Each number is 128 + 24 x the weight over its row's rms, rounded and kept within 0 to 255. Layers, rows and columns count from 0. Numbers have three digits each. The size before them is the row's rms in percent of the matrix's.

# up: layer 12 MLP up, 704x256, rms 0.14, rows 12-78, columns 192-255
# down: layer 12 MLP down (transposed), 704x256, rms 0.132, rows 12-78, columns 192-255
# gate: layer 12 MLP gate, 704x256, rms 0.135, rows 13-78, columns 192-255
up12 100:209138154107102117158179131140142135123152135097143162159163095154120184128152136123156120190143126119130157161134134112155116138145097121080131125123128158133144112118161068135180141137113143
down12 100:166127128128114119146099132123140115102157097092110151102131135103142176128183133139116166125127141116106141110115090095130137115129137106146113097097161123135119149107123119110123144114101169
gate13 097:143124139121074163094126136090105106152099135118190130121117128123107169158149133167101101112124112107115122118122150147118077125147166154144182110143091150128124190165155106167186144151123129
up13 107:154118101134128113123114107156100133141137099101088163118133092124102116135147138115117134137148133132137118131131165130142118131107152139118136108139109150114160125151112119144148109124096182
down13 116:161181155144146189113122159099114143125133107099117153146130095098139122114096174165123149113126105108170104126092153119180112088079136107049133123156125130111151139146175107104121083141103136
gate14 105:142111142149113110114092124139116109088143115147153202165131176086178135154126098136106111125124158132117108087130129113126140104106130150098077104111122130104100132165162118113185109151155124
up14 106:127089126114185122156156118117129157136117116128159144106131111104128142126152103136114131125142173124131166157150125147140152135120135126090121161100081150132104152151111131126123109106115141
down14 102:149146126130093104111140154137142158093126118146114092146145118158112169117085169129102144190115121132154120146122136135129116101142118105115144142140127103112130085092088113121137117101141133
gate15 100:146180116151108111138121131115108118154148125095121144122127154118151097155141114126103104103104132163118116178128087146129101123189146140152125112148149108101137144142115162146108119140133101
up15 107:125186130116143134119124110153099138123112175090164118123164163144125113107091122112126136112143134120114139155085139121157100055088117126101124123114148104110163145164156129098111138173141131
down15 105:157102103090141150152106143119152161145147156137108122182131109148110152153099133143128138155107081132094169081087169109119135145108173138109121140161126124135117135129148132105119125115115113
gate16 105:132122177117121142081189174146122090149141128114113094118143086113180113110152113118136111135142107152107125116126153130112132136170096167154160155138105111109175097106123143110182134115141139
up16 102:123137150110105129093139197140115097135127143094147122112153084146145126156108114168155123120106130142109094119131108156121081150125139152134150169105091112109138136034117136132093175114095112
down16 104:120104151164139138100143137109129163109153128185162150122095125112090123145140115116093116161103096117135100135118091109150086154154158195111164144133126113157152131056133124170088109127163133
gate17 100:138115136124126154114126137155151099100143151158080115096112131091151131117123109149150131084134121147136140160119146127093073148085125148090097105135066115118146112149142138100111141167091139
up17 095:116102170108121097127085113175152158142101177146128111124109167129127132086122133121140104157124103086141092147113134109130139141139127135136144119102078120104150154144116098134133115058115103
down17 098:117124129117110133114133134116139126114122155080116108139140107135144115127120088137134111141096142114166172101123154157101126135153167081194106111138126144081096121143121126133147121130099116
gate18 099:088132154173120151124106139123156114142123124096104117106165113087138192122154107110101122079093139160139139183119128187069090120120125150097108135132139110100069139115153128126120140128116115
up18 100:122180106107173174111137123111123153145132156142145158133078144158123109126113125136099114112159144100136108130128145136159148126118148088130144118118170092118133124132116140092139133114115172
down18 106:140138136094147127140141113117141137115159172079148104145085172149123096116089129188175113142154088092169108117119128134171126103182100081124112107149126128147133162131083106092153101135135077
gate19 100:136119113119102149099137139124128098156104126109116123092115158101121156144121138132116128142112110124155116133111180131156108158119105145169118127158126138114123108115129153132133181127110154
up19 102:141139131162093095142120130159104151118114100139149128115168104092109117115125134120153115120117132123079125099112104145115137116123143121113120171134110140108141105117148184121120155172092119
down19 100:170123167101111129112112085111095127122114152143158170161098137118131107106116114102131129090117165101116102164120139139106163146122132103100106103114121125099139121166134156126138159132141140
gate20 101:139144125115131114107159088089117141131178170159151110110129147123157141156087136113129144125094114148115104120145110086145123106126176154129086182154162100129145107124104118125147129113105110
up20 098:120104124102135148132118059109121141190181108158131096150133076180135145130100135168122129118134142146091190105127167135084114164122143153129112127117092119134180120104141190117129155109133127
down20 100:136132106132129142127140127123119118115073131152137142107133107119141101157170158133124140107148174110045136139094125123121098145153113110128119133133137114168203116113166156165135084121174126
gate21 104:138106128122115129134119124081118105107121158150146141108152126155143137154114159127089111128124120134117101150139092184089148125119145154169141152148110109093139102133132130165151122125175130
up21 105:175126092123118097120117146102157131114108139147089086082159095109145127133107138107120134067137118124130105117088125119100118145119123112107105156148123107136180114113157113122096117090102101
down21 107:144081141151109103151167136121110128096133092095118100128156137124121128153140099127150090107123142148118109144127149063175137140124147114128135115128111151139148110127132155127132115127125096
gate22 095:110155132141143150156144115099139126123134140101120133122093133140142115132089125114099130152137106165081135074148151144166099114143104138131109090169158086154149154137116139118108144123148116
up22 094:091090137138103108126115111144109129138109160099130123140202115140133097079137144101123137095136165088148170125145111096158107143103124059069102108159131082133129173145062119129123139122128136
down22 097:113119077109108164121116101110133115140092146132155149128120135133140089124125088138113137095123125149132174104103092162139131080124098172104096114140111184100085113139120138107118128098111093
gate23 096:112130148133059152149129096135150135136103142112141139136174122114134126149133140125149131144118158162181125138131127138134122131119185116135122114070154125115160122131140114130113143133131102
up23 101:139116136123168100147113119140078113138117166091140097134147182098173128100122156121096126146151173116092134155096097118128154096124133129103106122147132130128128101101138130115112157134169124
down23 099:111147105126137114138126138142171147170099155104159113156129146123128103136143125148172143132122099156138148149103108106124159142146092095110143130116145110132100124105152137096152155144093140
gate24 102:116122150105148132124123135162105123164135141190138147132143147116131103137127139099120122143112122159098118167097077125136163136146077161141116075098131144190074115146138082157180113146101157
up24 099:167129129101131136106085140114146125169127131128142114159113150127084141113147132106114083169121121160112154093140100138123118122114141103097146171140064150115158103116124123126121161093096077
down24 098:141152135094090128127126117128092127123090120109140168128115147060122093116150092149160109171115155109128122100137136097180128088100140115149149128150153116114116092071136099165141138089142101
gate25 094:094111143071112101143107112109125082136136111137140168157114134103149114075105157139067090167116115115128122110170141125101155185104132155139128137114170075157140104113123131142177096130124096
up25 097:124135127117154137156120144121116131134108114129107155156123122125110124174136132140104101129094150156128155125123125159120146119127136120137109137108123139085167127121115176128109164094087112
down25 098:192171102161136111106160132142119120119154169117090163118131153133130111121145167119143138138131120165144130106157159138141159139116153098132125147134133146146123154130173099153126145147144113
gate26 093:134131127098108129091146087098139158167140148114125117127118131160204189167109149138098136144085139181119156111102167150127098102165140123129106164139162097127131116120105132100142119112155115
up26 096:126151127120147088061148086122100143161143120094168123138134093118161141128173117080153128140118134111129099083125131135148132149148120138114128104147150163115130128136121154161115125147096166
down26 096:140113076138134104106136151133097064151138122093115132146111130169103110138141153112111157145132117128136128161144116113098133098140113118159102108118148113119163091168162120159127100158117139
gate27 106:119109123112152114102131114111088083146113112110109131162113163095147131121144103117135115123149112148116179088131125165138119140095127138123116112162075125122123154121150145100135147118128103
up27 101:076122169142140125113145156127130162179114155163154094107118115134121167154128177119146130188130143096098157137135085110142146103128131131126103139144146074129136096134108117164128086090164127
down27 109:156138095130139189125122152126134138163092129089084108124115121129167123149104080121137113141081081132141117127141137131140127118106131115110128096108088137090077093141125105169140111108128111
gate28 096:147122135118121154111079141143124109124087111149145139105129127147148083133149114122127159159141140121128137155138117157127104126135135167108111105144133151083152133162116167164150145154124162
up28 098:146130153136103092102156139078146070137114087145130134119139120128147118100140121194132135147138125149141146133076128157146128101098175152194124139159104097117135126148156137157140107122138150
down28 107:149136174143135119168138142102131131104124169096140138134139163111096146114180155137129128107156125155104138113180142115130143154107089101121140118115102135137128105155062084163077163124117127
gate29 091:096140131099111130158139103097143136104125156113119110182098094142116168109104099095178141146104121128149116133121148105141088153140127143124093121118132095122147117149171124136160083153129121
up29 093:116108131098161120128168130114132115123136124132113128095136081147098079157117111145107116127136082145097097136153099150169130126100092083147153129133133110114113111125128124118134172081136158
down29 097:139091153112106119124143085133107091144158124165119167108155149133066134137123164149092150120131160151088112122154110064111175164124112103171102127118112096122117140116110137145098117124131144
gate30 098:096146128122122089113142116147152132121131114164138100124150100136099148080146173108127106099110129096122138130150137117112107162143125092139127124101129158132089115111141099160155116142134114
up30 095:147172131086121139124113122138124069092093127168131148113092104112127145092139114082124099147114162157105124152129149122148127112099118124156106073175115147156143157106162106121116106170076131
down30 095:108099097180132151149174125138127156124097135136146143095136167133154121130141140125130121143132160158121151148121100129113076180175106129144103152099124121120115103108130098140136157156121083
gate31 095:069058119110100124100128094140102131120086099150141097145181163134155154140108148099128146115121129144116137120144140148124155143143181191170151125166138102146150098143156141166123106187159111
up31 099:122115133138137071090107125130101112114144131111099110145143097121133158119108145152148126154147130091126128123107157157131099158124135115111076144149120105074127146133153143155163124076136136
down31 104:092146112133159140165153098099109115138122124095127142105099110159137150138155116153105080139178100142111098125125122137116127130111107144127156131145088099128114086143164138121165156119102185
gate32 099:103139157142129107150155158141146101112085104151104141113100148114108110151189104150173094132118140121130141145092100094150130141109153131107107136170149155096131147129117111185113108090147137
up32 105:134109136151070121082118104084136125156099123094101161114130102095105143103131130124123115121068105129146151184123109116143149090138146091124141094119146125166127120153188133123126153115116134
down32 101:144194141141122128127159093104138135153113113108140179117138120127104108107146131156113119129106117137129142124131117143104138135157101119104176108141135091202114114135124101093134105118110098
gate33 095:170138134126135110126078096130148134134115120121105098138098162153107135121104100085136138148146151124136146122120114165121118114142156142102112118114136133096129112111106123128129101101162146
up33 098:131140132156160151166108138105110132136142173157141147115092176123128077160096156109168133155143168124089145118157133155143174102144143142115132139091158082151157143114129133109121113106152109
down33 105:209128121155114158101131089129116142141164120110115125105140126128170121144091166121148103085096099100114122144118156129126118145144156119101150113115152136129103116080098116140130133146119123
gate34 091:096175087135098135104176155139155108138139139133121138119104082115105122183104106160138150139140145134091156112151141091172144136150102145114118090106146128093152122103136144141179104139152072
up34 098:085143154163082128169132148135115124125143120140126117125139153124143181084115143139109122118091118151149161147138110161094170130128126097103081086150132126136126157147089117087107119126106101
down34 100:127148081135128140102145101107118140089128112180136141101129125132107129110164116141140140167085120183190148144090129123145112119144154084112128139122092129195128117139130127132140152152125146
gate35 108:122123135120147128141139143134083146130166082141093126092133134140128157119135099133126128136119098169118126132124128135164103114107136135117114177106134089156154074092170144197131097122117142
up35 114:144136084128122128130091116166149135159124145126103155155125088127110090120107120149139123153133187142155122128177125108163116138133114127133107155152133134150149148134149110145157114108106126
down35 105:126127096106126167085104122122158105162136107104159188141117105131079153107146099154129134141121213129112166113125125145155110130165107150141123184126119122121191125125073145158141120106118100
gate36 104:119183133130124153100090118139099123136114133104140108138152125164118079163074111102154085212115129148102158131166143181139174148174127136157124141120135115114141121140138133097100135133097172
up36 101:112142138132127146104087170133110065136109125151145041116123116098110070144082126101143159124110123115118170128170163145130146161138129099159109127139165128149160126135110135115083169134146106
down36 104:167129134136137176139134174110125116139143142100130097145114131136147103138090129187138134148116131157122186082101119178130149113168118137145128120120152142133126129147099107170149144169129067
gate37 098:127117110150128147107134185129138127141101119140116114104108123116143121124139119091146135160120071187094153145121128068140148125118123122144150127111115100131142120182100144133106144143126133
up37 104:141156149098114139112124098117125090144114098120162182154125145125124128142128133101130151125122137142138104068117107107112111128122133150115095149106133110109127135129118084128137130109134052
down37 102:151101140180168127145061167146145145140100122150125158167114134112117132116102096169105096130102128111125095125145137162097143127159116160132096087131133132117043092178141120148116108104138134
gate38 100:101137144128121180099101158122132122117184103181100134089110088108156122135131152145147113102136098155109166111133157126121088082135171123119181097132119113139098092118169140089139104172123121
up38 100:135131106102141139131140065100045156123125136130129160151133154111091138084123105113162104103103147100162142126134080116133131118126135127073135108138132147124116089093127122129127146091104132
down38 099:134168134115106103120137156129172100147092136170154095144134150107147147150121122109178146130121145143131139107139114197124163146106144113154113098136139129142103147119099122148116111124111119
gate39 101:132156150110170149109119101118139125132134069132140160130105171093146172155126092107128134156141180115087106116090140083085098140107148162086134151126128139157127126133100142141109162136138082
up39 099:102149126096112143118115148128114144138132133136186133096126105174135152122145125144123157093141106160104153131140142128098125126121121156122144147126120117101107128146108117125124098158122118
down39 099:112105121164158118132102156162149131143155142085129144084076098144075118092110134149104132141177074132137095077087137137118133148116130129133111097139121100126119138126147164120129107115125142
gate40 097:121106099169115120164141123155124114104101151177105140169126132099103110144173127131136133147125090117132145150121154135094122126181104136168108097110150121160078112156127097150131114149162102
up40 090:124117107134104144129135114124121119114136142125093125166137100086126120115149118165129148131172108101129150144093158158070144148094109162116167093106120117113119156119116135134147153140157136
down40 098:122136127140053096160135133112143143143104123138124145149103100107110106109185108072157144161177105176153130118108173145139161102125118124103114163198119102134128080149121132145125148149143077
gate41 121:140146175140124139157089125125125166122135115147158135117094124127132147139094153122177160159143106104141171105099110128089131097116141129095122095154095105129125128127104163108129101141129131
up41 128:159077163135120130170112132147125153159115132143160191140125101135133113141100150130148151168181113093128161131118118126098133130098095096097142114151107132127120101103110180116162104134103127
down41 117:169118112161146160156113160141098141137128112127132171191157124138123107144089160071139123168126104107125141107145135153090138122124167100119161128134145152160137105142109159106102146136129121
gate42 106:086114136124181175137144086112161090137123093159089120074094159126151109145124119136080125136150123139097134136125092129102132127121134163087138134125133176172106137128092083152108091127145181
up42 100:145160130141105136098155191137140077095108155140120110120162175126137099153141139167098134132100059088150121117100114143167117125111115101123116123131135130132149104117093123116105121077105121
down42 110:094136142152144138120145119108113127147131145119132118156121107146151120107132106155105131111106109105109132144152143153149148171088140139127147118179101116126152155110130135123143145145116141
gate43 099:140121112120125109131120159134096052149135107148118107155153117148127159183150153133114148172107106148120099157155130124124138165096128155109110096154145093106139209127171105132112136113112151
up43 092:149147151149154131133103091127132062129118156155117165108122103127119096107090106108129121118116099150120123143132181153172212117122091189114142128151143110103125120101111130122111135106081145
down43 100:157154141148116135146098137109122159135142159188093137123148111168129113161166112139154118142160099131137145140146129092127119091079106095151159176118140154131174116125102129127194116142120134
gate44 102:106126105143148139122119157133141096108107125150126104170099099167128144156085134132155132140159109166110158147138100158118090161140106142149120121107105106116107138147164071133109097118120130
up44 105:099120090102146123152115133094110123144073167130131117151166121123147156104133144156121083140127179142112129092142129134125157090109138103128103100110150114141126110145110132161151133146119064
down44 098:077160108174116124129131142099124174119104133136153164121113144121108153154156117092110100079127108133179132122154127143162153175134126124130091152160122141133071103130153154101109119117118100
gate45 104:120163156150120108130155126093114161150153116174131122132121150149169141162088108139168125160167121129111104113117132146115141104122112108173122115101092088105135115124135140134117105115138194
up45 101:108122116098133118159155098104136070127111117120084165101124150157124191106072121130078133084121113101150137139135146108136159160143149138116132084119162136090098111111113173105124145098109118
down45 102:143135152154148120097125072170145097118145130137113136132131161112112145148101168113101121138093138140148121142139122106115133147125113152136115141117113110125109112147098136164159166111137097
gate46 103:115128160122122129134121113163137116143131107120093130149139117119141132127146110123171141158122161141113152112157108119141088109126142135158103138093160127175078126140107124105164178156108125
up46 105:119109172133102108122104152133132103163158122144147141113119141164119157124112167121111124161103113129134129093154113139098115057132147136140139155109135132155136169134115152137130116092136091
down46 100:139117107129114113149122089121133134169144122115160111113083113158135175120128137119137167143154148119104158102137119081118135109127106118181147088139151173093170132109132094098092141135147081
gate47 106:145158166146140143111111128139130118137106157154104125142163124066146148116125129117087163130112168139127143109108154100163152132122082118103154116139167136168156120114158127178134114160126157
up47 102:130107157100170108136101112069098137126146130120138144118126158117119115104141119142153054121162126137135119145137142124129126163093124149137117101137120169160128095133105114118121157180178134
down47 095:119137147085109141116123122152135099127132131112107120133150104117124134122121158113136152120116118116123140158135096152142170142112099154141135090147135126147158134122157127130086090136142136
gate48 099:118122139132133137120127126133129108103117081081158151150109122101133147124133131145116133104119154155122131082080101119128171095110122159134106139149116129147139157134124104086127142121119136
up48 099:146132115143139138129146128169131131156086163132178083189104150138119138114111125128132123098137122162159137144143163125135077093155110121170126081139114134119148139144138117104129113136145113
down48 096:159126146161228125159113144151128109098127147080134063109134137136103118150130154144130142132109108152129111084159177184162114160132116108140143104116169092118114117138123137134096194141141096
gate49 093:183128130086107134081126084125089121119100116168121076118109143095156138119153105156130213089116124069143107150147078127121077131110130068166157127145126145129107116137131095132109107106102117
up49 093:115112094093088142107155168086112135108119124157146093126143118143153134133115166149104127140154072131143102082078134125167123106135100153108140153122114127122120109137125104134138100111148082
down49 094:168091142156151129133126166125103122148149131213144195088120119132117106144136096085149149125163124140128140127149143162156142091160104148147135115138113121122129128133122098140122120151102107
gate50 106:171124118133104127065128137136170116127141096098146154132120151107155133133170115160150128122113115099137139142084125098129104123130142126125167161115089135127164153114141088115124111122133151
up50 099:138113108140098117089134085153089147111192123110137132155112178107145100139146138164141128114134106143109124111134138152156089110109127100157152154112120083132126120077124124128117175118118139
down50 098:139140142101149136161109150143102115124124123062129113130105159151137142134132092123148130195103138153117148123113075116163131153132121160114147099141156138090101054126159140127060184127137139
gate51 105:139138127155092090155167160193177160116120113078122171161127164081132132123061151105109157122144124141145149161175125145131134150089157109131162148164095099083147127149145127128130127128113126
up51 094:137114184137149110127129109087112097094135126113120114151148134205130156116169147196117131108110109145145103134101131141140149155108144118130069138149128095131118124114114106110076107104160130
down51 099:098118173139104113105178148124145122147101121092106142136110115126126149127156106149094124121142084126142138153121131127122115117149159093078111108137116107127124144135113168094083082129087130
gate52 100:106125118123107144108160139135130170134106140116109141134142150149131122137115073132114103130088121120092122099123155127164127167105113145165172088134164122063102129144151158141138164146147123
up52 096:125130170127144154109109109144128126137142139152150111159091116115140102155080119074105144154152200120144134130123103086120123089105131131108121148125103113157111144134108148097093116119091131
down52 103:091126090126149128105121159164171118106143094171078135110128128147157138086114164117090147164137110061110107123154113110103107137153143134096132093140095124146115144137123161149153088131141126
gate53 098:134132166139118125097111132131146138097163114128129171113087107140130153119102145151148151130067114112120107152123122131118146138149106142138113152130160125093153115089105144165084101141130109
up53 102:119108139144129135118079152150147122122122148133133146087156092127114135163125132113101136139121123115129085165140149122126124072180136138138127122143134103104147130142114119117133138091146113
down53 101:093135147101161090114109112129089123134140123128178119104113138117112117136107130150094155094148165112161122143129105117142142108167139125172143153118131096115132141121086123079111109093110145
gate54 096:128128126120143146154088144116103143112134132172118110113063123086098130107153127119103168174149117135135139108110138155182127144118122103145119100135115074144133095199159078143106144101104086
up54 099:113133129145132124148121099098145102106082134124106136146162100154142133137174143141089138117146116143104111134163085137146134141142136138161190151148116169148174099074138135159108130123148139
down54 098:140118123148095100163128138104149116147156122139127177123113146138096131151141150110153170134099100146068157140122111160149142171130099145156079147099128119121116089185093133132117155098149148
gate55 098:157115127112159149131079131125153138113131095103140148126107097092175148144108125108126108146157120129066151098120127169099133106160130188102107139166145175141145139163181107160145072111128109
up55 094:159141139128151146127141086098161155142120152106127127118176139161139154124080107125125123184156130095106142096111142129148129083119138128131110129146125112102131091163101087123087105128145144
down55 099:173129110129091113139101121135145150160104111123109122095126112092120101076118125128119121127072172124104070124147111106134126149112115117161152125173127071116150148152116149115173121115104119
gate56 100:156142164133162139161110148112137127140104222112129092131174128115116098154118124125119115145102147185125109127123145148082123153137096136126122098121117144090137122140115121135142098126110134
up56 108:134166116140115115158093104130105078166143092129142158126147132073123129133090123126135120156163099119174092126099087137118158131121140159171157123101126114151119138128138084110141123158105077
down56 106:145103143140123138091097121132160121141107147171154166108156155132122137137133161112129146200128123125154129132139112099143134123106141081169127100120136134141119139138147126128088124133115158
gate57 101:104159128121165084109091129128152163152139141162143182100130115104160116100109149095113126149129108188139146103132119137123144104169168153101112125136177150157118159097095086146124070175115145
up57 101:132150161171128138110113125162108091064152096155167126129135125137112110110118152104097147103154073152116129054145111156115152129131131099121144102124116138127123113116134092102139129179128102
down57 093:149098140137108110165139139113145116122149118188121141113110126136113138125096113128116075171153137134126126116100146113149162110133115106165120128148126121144107116124116138142121167139076116
gate58 096:122116122139112141133146091162105131134158110191134178139091139110171146157142145094125119121148132161120103171144163114138123163070147128140115126162137110125144136135122131114123120151121175
up58 095:134095143142109095142134134117135170085125097112107124094132109114143150123146184117091136122114141139114144149133104171108137175122120112134176116097122141139086116142130120173147113118095144
down58 098:132109124103129099166117119118153086142130146159154108162103154118125099107135114092158099130113135097141136126098167134089101133103140163121102136135153226133165096146141150132113101128129151
gate59 103:096123144096085146142100138197110122121071109123082118145142130143131119114136170131167118111112103144126121130137169131122087121143115118129105150130137165154142143142135084164155138131137132
up59 103:142162111143145100149109169113133195115148185152087149099149136101134168135115139139126142077081156153157106162120159085132084097125117129106137094106155083126120128096190131173153133123138093
down59 097:153161139175125171117149124127129082105112131110125082152122147141123121118160147127102152116138092162148127138157135108151115110092145126124104114132102119102146139145155118158145125116149137
gate60 094:096122127139072102131125158079103122106121092115111185169124118088130148119165150127136129116150127116134130147130122130157152078099133134089151127151162097131142110121154134157111119118102117
up60 095:131115129122116125128135152158129151117110139154163114086162113087112108114131101146152116128119119122097156126154182147123143105137133116133122117142100111122090063123146107109124156141151117
down60 096:115144103144161154132120099116090135167169139183129111121146118150156147157080125186145135132121134134081145159106089122153140148150148129118097166142126156135139152105145156125138133152131108
gate61 104:161134111114115137081147168170094135136129115109115147112105151117141124187107126114128052090120155101116145147153151091131121143124064120157093136119149144167179167140121117073150118156131115
up61 093:116119149091082109149135089070181150131152117103107122170156108144120135108131133117125181111157125124101116144146106123119137142093124160139055134128117160102056088133112146129110144114100119
down61 095:158162102170143124122158192132089108140131156160128124100111168112139094147115118139105039160114152119106146104123143077111129163130104165155166112119172126145243147102136078140141118162136107
gate62 094:111165096084084108148128120142136133104133127106101129126125137124122134126132154124095110168094174166111083088114170151140171136074140117094102137097137131129148146113113087161141118109088150
up62 095:173130141093137107140135126141104108136123169161143119132114135130096164171109110168136095100136168098147091139083089113163134125146103141167146107110193141092099091098151134133089167183131131
down62 094:140148128153128151118104153133089149123125077128143096136175108173146115123164110139127124132113087080093110142117089117122139162134139133121134111142156127130098130089124106105097169083121123
gate63 108:129127106155127110126134115118105094099197124097097108118087101139093074128105125138161116143097143148159152140131108160185129136139122105148121133157139131148111121101122156096120123127103111
up63 100:132154112095170102151083126134095165166093139124126119158103146121124127157174119134112115119156167105155142143112117097176112123089142149163103120112164153154121099158125126067167135107170120
down63 099:146106133175109079154125113156152129156119163132100136126146142128136137112115112109123137090143130130187128099165081118130134154121078115117110144144133116105131120156165131103166133128163076
gate64 101:154158128131144136109100084091152105149124109119112126152137132139147111121129120106146163096098143148101087152134123194106104105126100132121084158120121089148127149103099104112107172127137112
up64 100:144160126077085109146103077096153143119120128124131173108115128145123118115130138123157172152145102139138131093116115143106152128127128123131107115086118120162131127126094170116111157157091117
down64 099:087073132110128134138111126118152123124142140122099173131136101107133153146110108138144133105210126145117159168127132094144145119147119119131119133136100149134112144162128108136096110088135142
gate65 097:098187087146108106117138109145126148129102133164123107145129133135146142123123113092103124148147131151131166122127141108131148128138158094134141099105136143146113088140178161176121144139097116
up65 098:095128137156113104166118128074143164138144107122134115143124158089162077132100125107123117128132138126141113149077103110113149114118127133108114096130127109204162111138142179137158144185169140
down65 099:127135142115109131165105166147129110134147116149132134167129132124140152100114116168095101074123096148078159140099088123151080172163134103141076108131116090144161123135124136115177142111164120
gate66 101:104111102115126098126153122111106133153154150155105140126106157154148111139124143145102130126122090101151106091129148129149153142175119173110120109148117158166135156108171129128108045164159169
up66 110:201153178140126172104141099125089136167098142111096106136117126162123152086120124105139174136139131116134119158112100107120128116113098139138123135130122160133160151130128132152153139139129146
down66 104:142118163166140153090116152145129129126102105205096086126105112191168140104128133141104103106118098105132129102134099133137106085107156151129142122120133130109151107126142124128115172149121097
gate67 098:091153112155134126110143147128118106153120142146130152124161143146116116144127136137145143151132101140121157119116096116139118119132093140138100115096136100138124109108142137133113132119120162
up67 097:156168133124130127132106086092137127191151155162154126151152098102126162168133151129133131108143139111105148125119115099168101133097130087128139159128140126150118128143139131138151116105125161
down67 090:103126126169130124113141160152144113127097131061159173139168154147100134113113113113160079124124090156134140175117104192161127125134121134156120127109130091111119127146070134089103114137142124
gate68 093:133116132092096166103128173135115157157111134162125124094124172104163090150145139119139169095104169083128081141179147135179092146125134134126162107110150178149122089110173094126112149163139131
up68 095:117108108138177148120164111078127143140098098108109131116095139177114168123111110142140084132132121118081119144102099142144129111077115094118147168141132110104079136153140159164103131138106127
down68 094:161129113101103126142092163129105123153109133130139144117159105122124099132122122149157194091188198106138127105152145187126123168138138138157124127160167115152130124142146102165124182121118128
gate69 095:122117120104147160093114148117121131140114158152142127115186099121092177148130126135134119072127168160102107132122126148139098132081086149090111128129145111130115149137116127131096148131142179
up69 103:140154134099106104164121110133116125115129129094112108148142104148103141131133089132121185116119101133105148130106118152171134148182141129127132157159147089162114122150144147121095102081163124
down69 107:137115138121143124137115116087081139130137153123091160124081133123089141118113144099110082150137111192150137139106151146142108088116156125151121144153124118147134123106106128126121150176114141
gate70 099:114139076131123163155149132164116134154162101109133069102134088140143124118148110141140153119124125161156178139140105133195119084136159142161137195086131160154117134148117151121106131135124150
up70 094:131158068122154148124153111139126152147140089132129137091142155114157142181117127150133159104138119125127119153145098123139140122126138088153129116100145143145140116136109111121149116158093159
down70 097:146155110137133128114157111119150127114122114135129100124180136129115175158124126128090138153143086112120102144062108158142102107142151144104088124061106159131117132078086139086109139137151159
gate71 098:107108152168099079137122168108165154156151156137122143167171110123116136116160131104110093133116125139123118075134122157123102110177121165119124195119160085141138130164129132149143108158121139
up71 103:135120146100152096137163178124139151081090146131187156115139135126141147140121162154127142126105130103125119142133107123119146139133158166113072173120127142106138132117061132106138116126152098
down71 103:111097148097067108107101156140074112126092116148121104102163125152102148182111141127120111129110121129152117144106109140172115165131154163118106116107141136107139140136122130099105112104134114
gate72 108:071150210129110116152148142128126101140137144132104105115168142162092172116160162142133115171161111119107132114166139158130122059149087135156119130165069119117125134120151073125106111135138166
up72 100:125146142147124120110111095139125145110152170118159076136132116139094104165189129107152117104104119125171132137164140156143147162130139118182127155135113172090101098083098111185132153115143127
down72 105:133151113171122181133131118105126126110148148107111127065164104156132100096162142127131149164136149144135127128169121113129108099139163113145145077174117136135088162101167128141108148175156150
gate73 099:125156106109097133108085143131173119115148177143126152156108122129137135119128152156128112123128139117098124140174175131109082109139110082133131122138120106152166126084080155107115143172157088
up73 109:124113171126113116118169121168095138146112117141156087089086146117150133118086096147067165102164127097139108117122146136133101158120091131108121112132108164120146123101126119135128081135098094
down73 103:101130132167165106112152151105123104134130105034125082070144116122130111138208124090097157079195140118138110135085128122094100141179103139135121194138158127124114139095138109121145102119166132
gate74 092:112140108161120139143168133125122119104100121092064105102130149128124143148127138099157144167128154118125157117139126122112130114133105146095111133101144134133178117080104133117089116095150141
up74 093:119119087103109116104131156132095119116155121145109139122136143075125107155172132119081124133144164108140157135135094141126167151127125125119139145095181134161141107130135102189153131145109158
down74 095:133117113168120116080138124145137126111157141092171127111141115118135110107080090151125069114124105113121120106131123124133163094098120111125119144152145129121071111137077164134098143151129134
gate75 098:102144079114121117107103132111166112151118136111122102103115129106173092112114173142124093109129165138098150141146148128113095121141112128112155164159133116152109084137115132132127154177155154
up75 102:107129157184122154160132133101130124098121125134164122153150065132109156132130115153140122108112129114135107122130110080130131136103157077136124109116145140108086153141110124132118063124110141
down75 104:155104162113168108154108111084115117135113138056149129113115135122099116128158124129148105114119131084130140139104143113121094099118119110151151086118133147088122153102119110148190168123175113
gate76 104:125146111108133135108152128154113122107190140124125157160138111122125122115111101079117154134129140134141134111101116123132111169174100167062103059113106086141138095125136121139135150123102118
up76 102:125136120145125125126098160174116124099126135110143094136119090135107087149104102079132110095166150087105170132136145119126153128133126127117112093108111108141126130124091095135106108142092095
down76 097:107142128086144143126135165116093117123156136142153111152098103096158150085150135134132148141162139098154126120127150149132141143112066189119153138118096088142146105121097162092142081116130082
gate77 091:108105150141098120094132125156126115087133157109054117133131165098149175135110113113134153128094138154169128130110141114132144107135155062124094122067066126125078161155152118150140097133139103
up77 092:131144101132117149152126082129115152116125118130123158135136133147126167127158085131126102165133168108125101115119124109111149118126096125111095094112121137135166075151134095138128119146164125
down77 096:102125166100152109147057111145122129129139172093116097133080135146169123099116139077062129144130146131117096111131135144114157106151140125113136128128138159116122121142161151124137129119117126
gate78 099:137101123129116103138106144133122110099128122143138108121172125122140127149078092130115121177133127099120126114111124138168167126139092161127128121197090095150127105148140142135129102103165141
up78 098:132140119147123151100130139121110101141132122100105131068149131159127129130142157114138096092144162141133095079125141146074131165072104167129148144152122135139138148129143097157150150091116142
down78 100:105196077173134114172164139109129176159105189130097095113134120158122180104082153123187141153118144128115142137117147117120114158101127112169120124113169137147120118117155099156118152115109185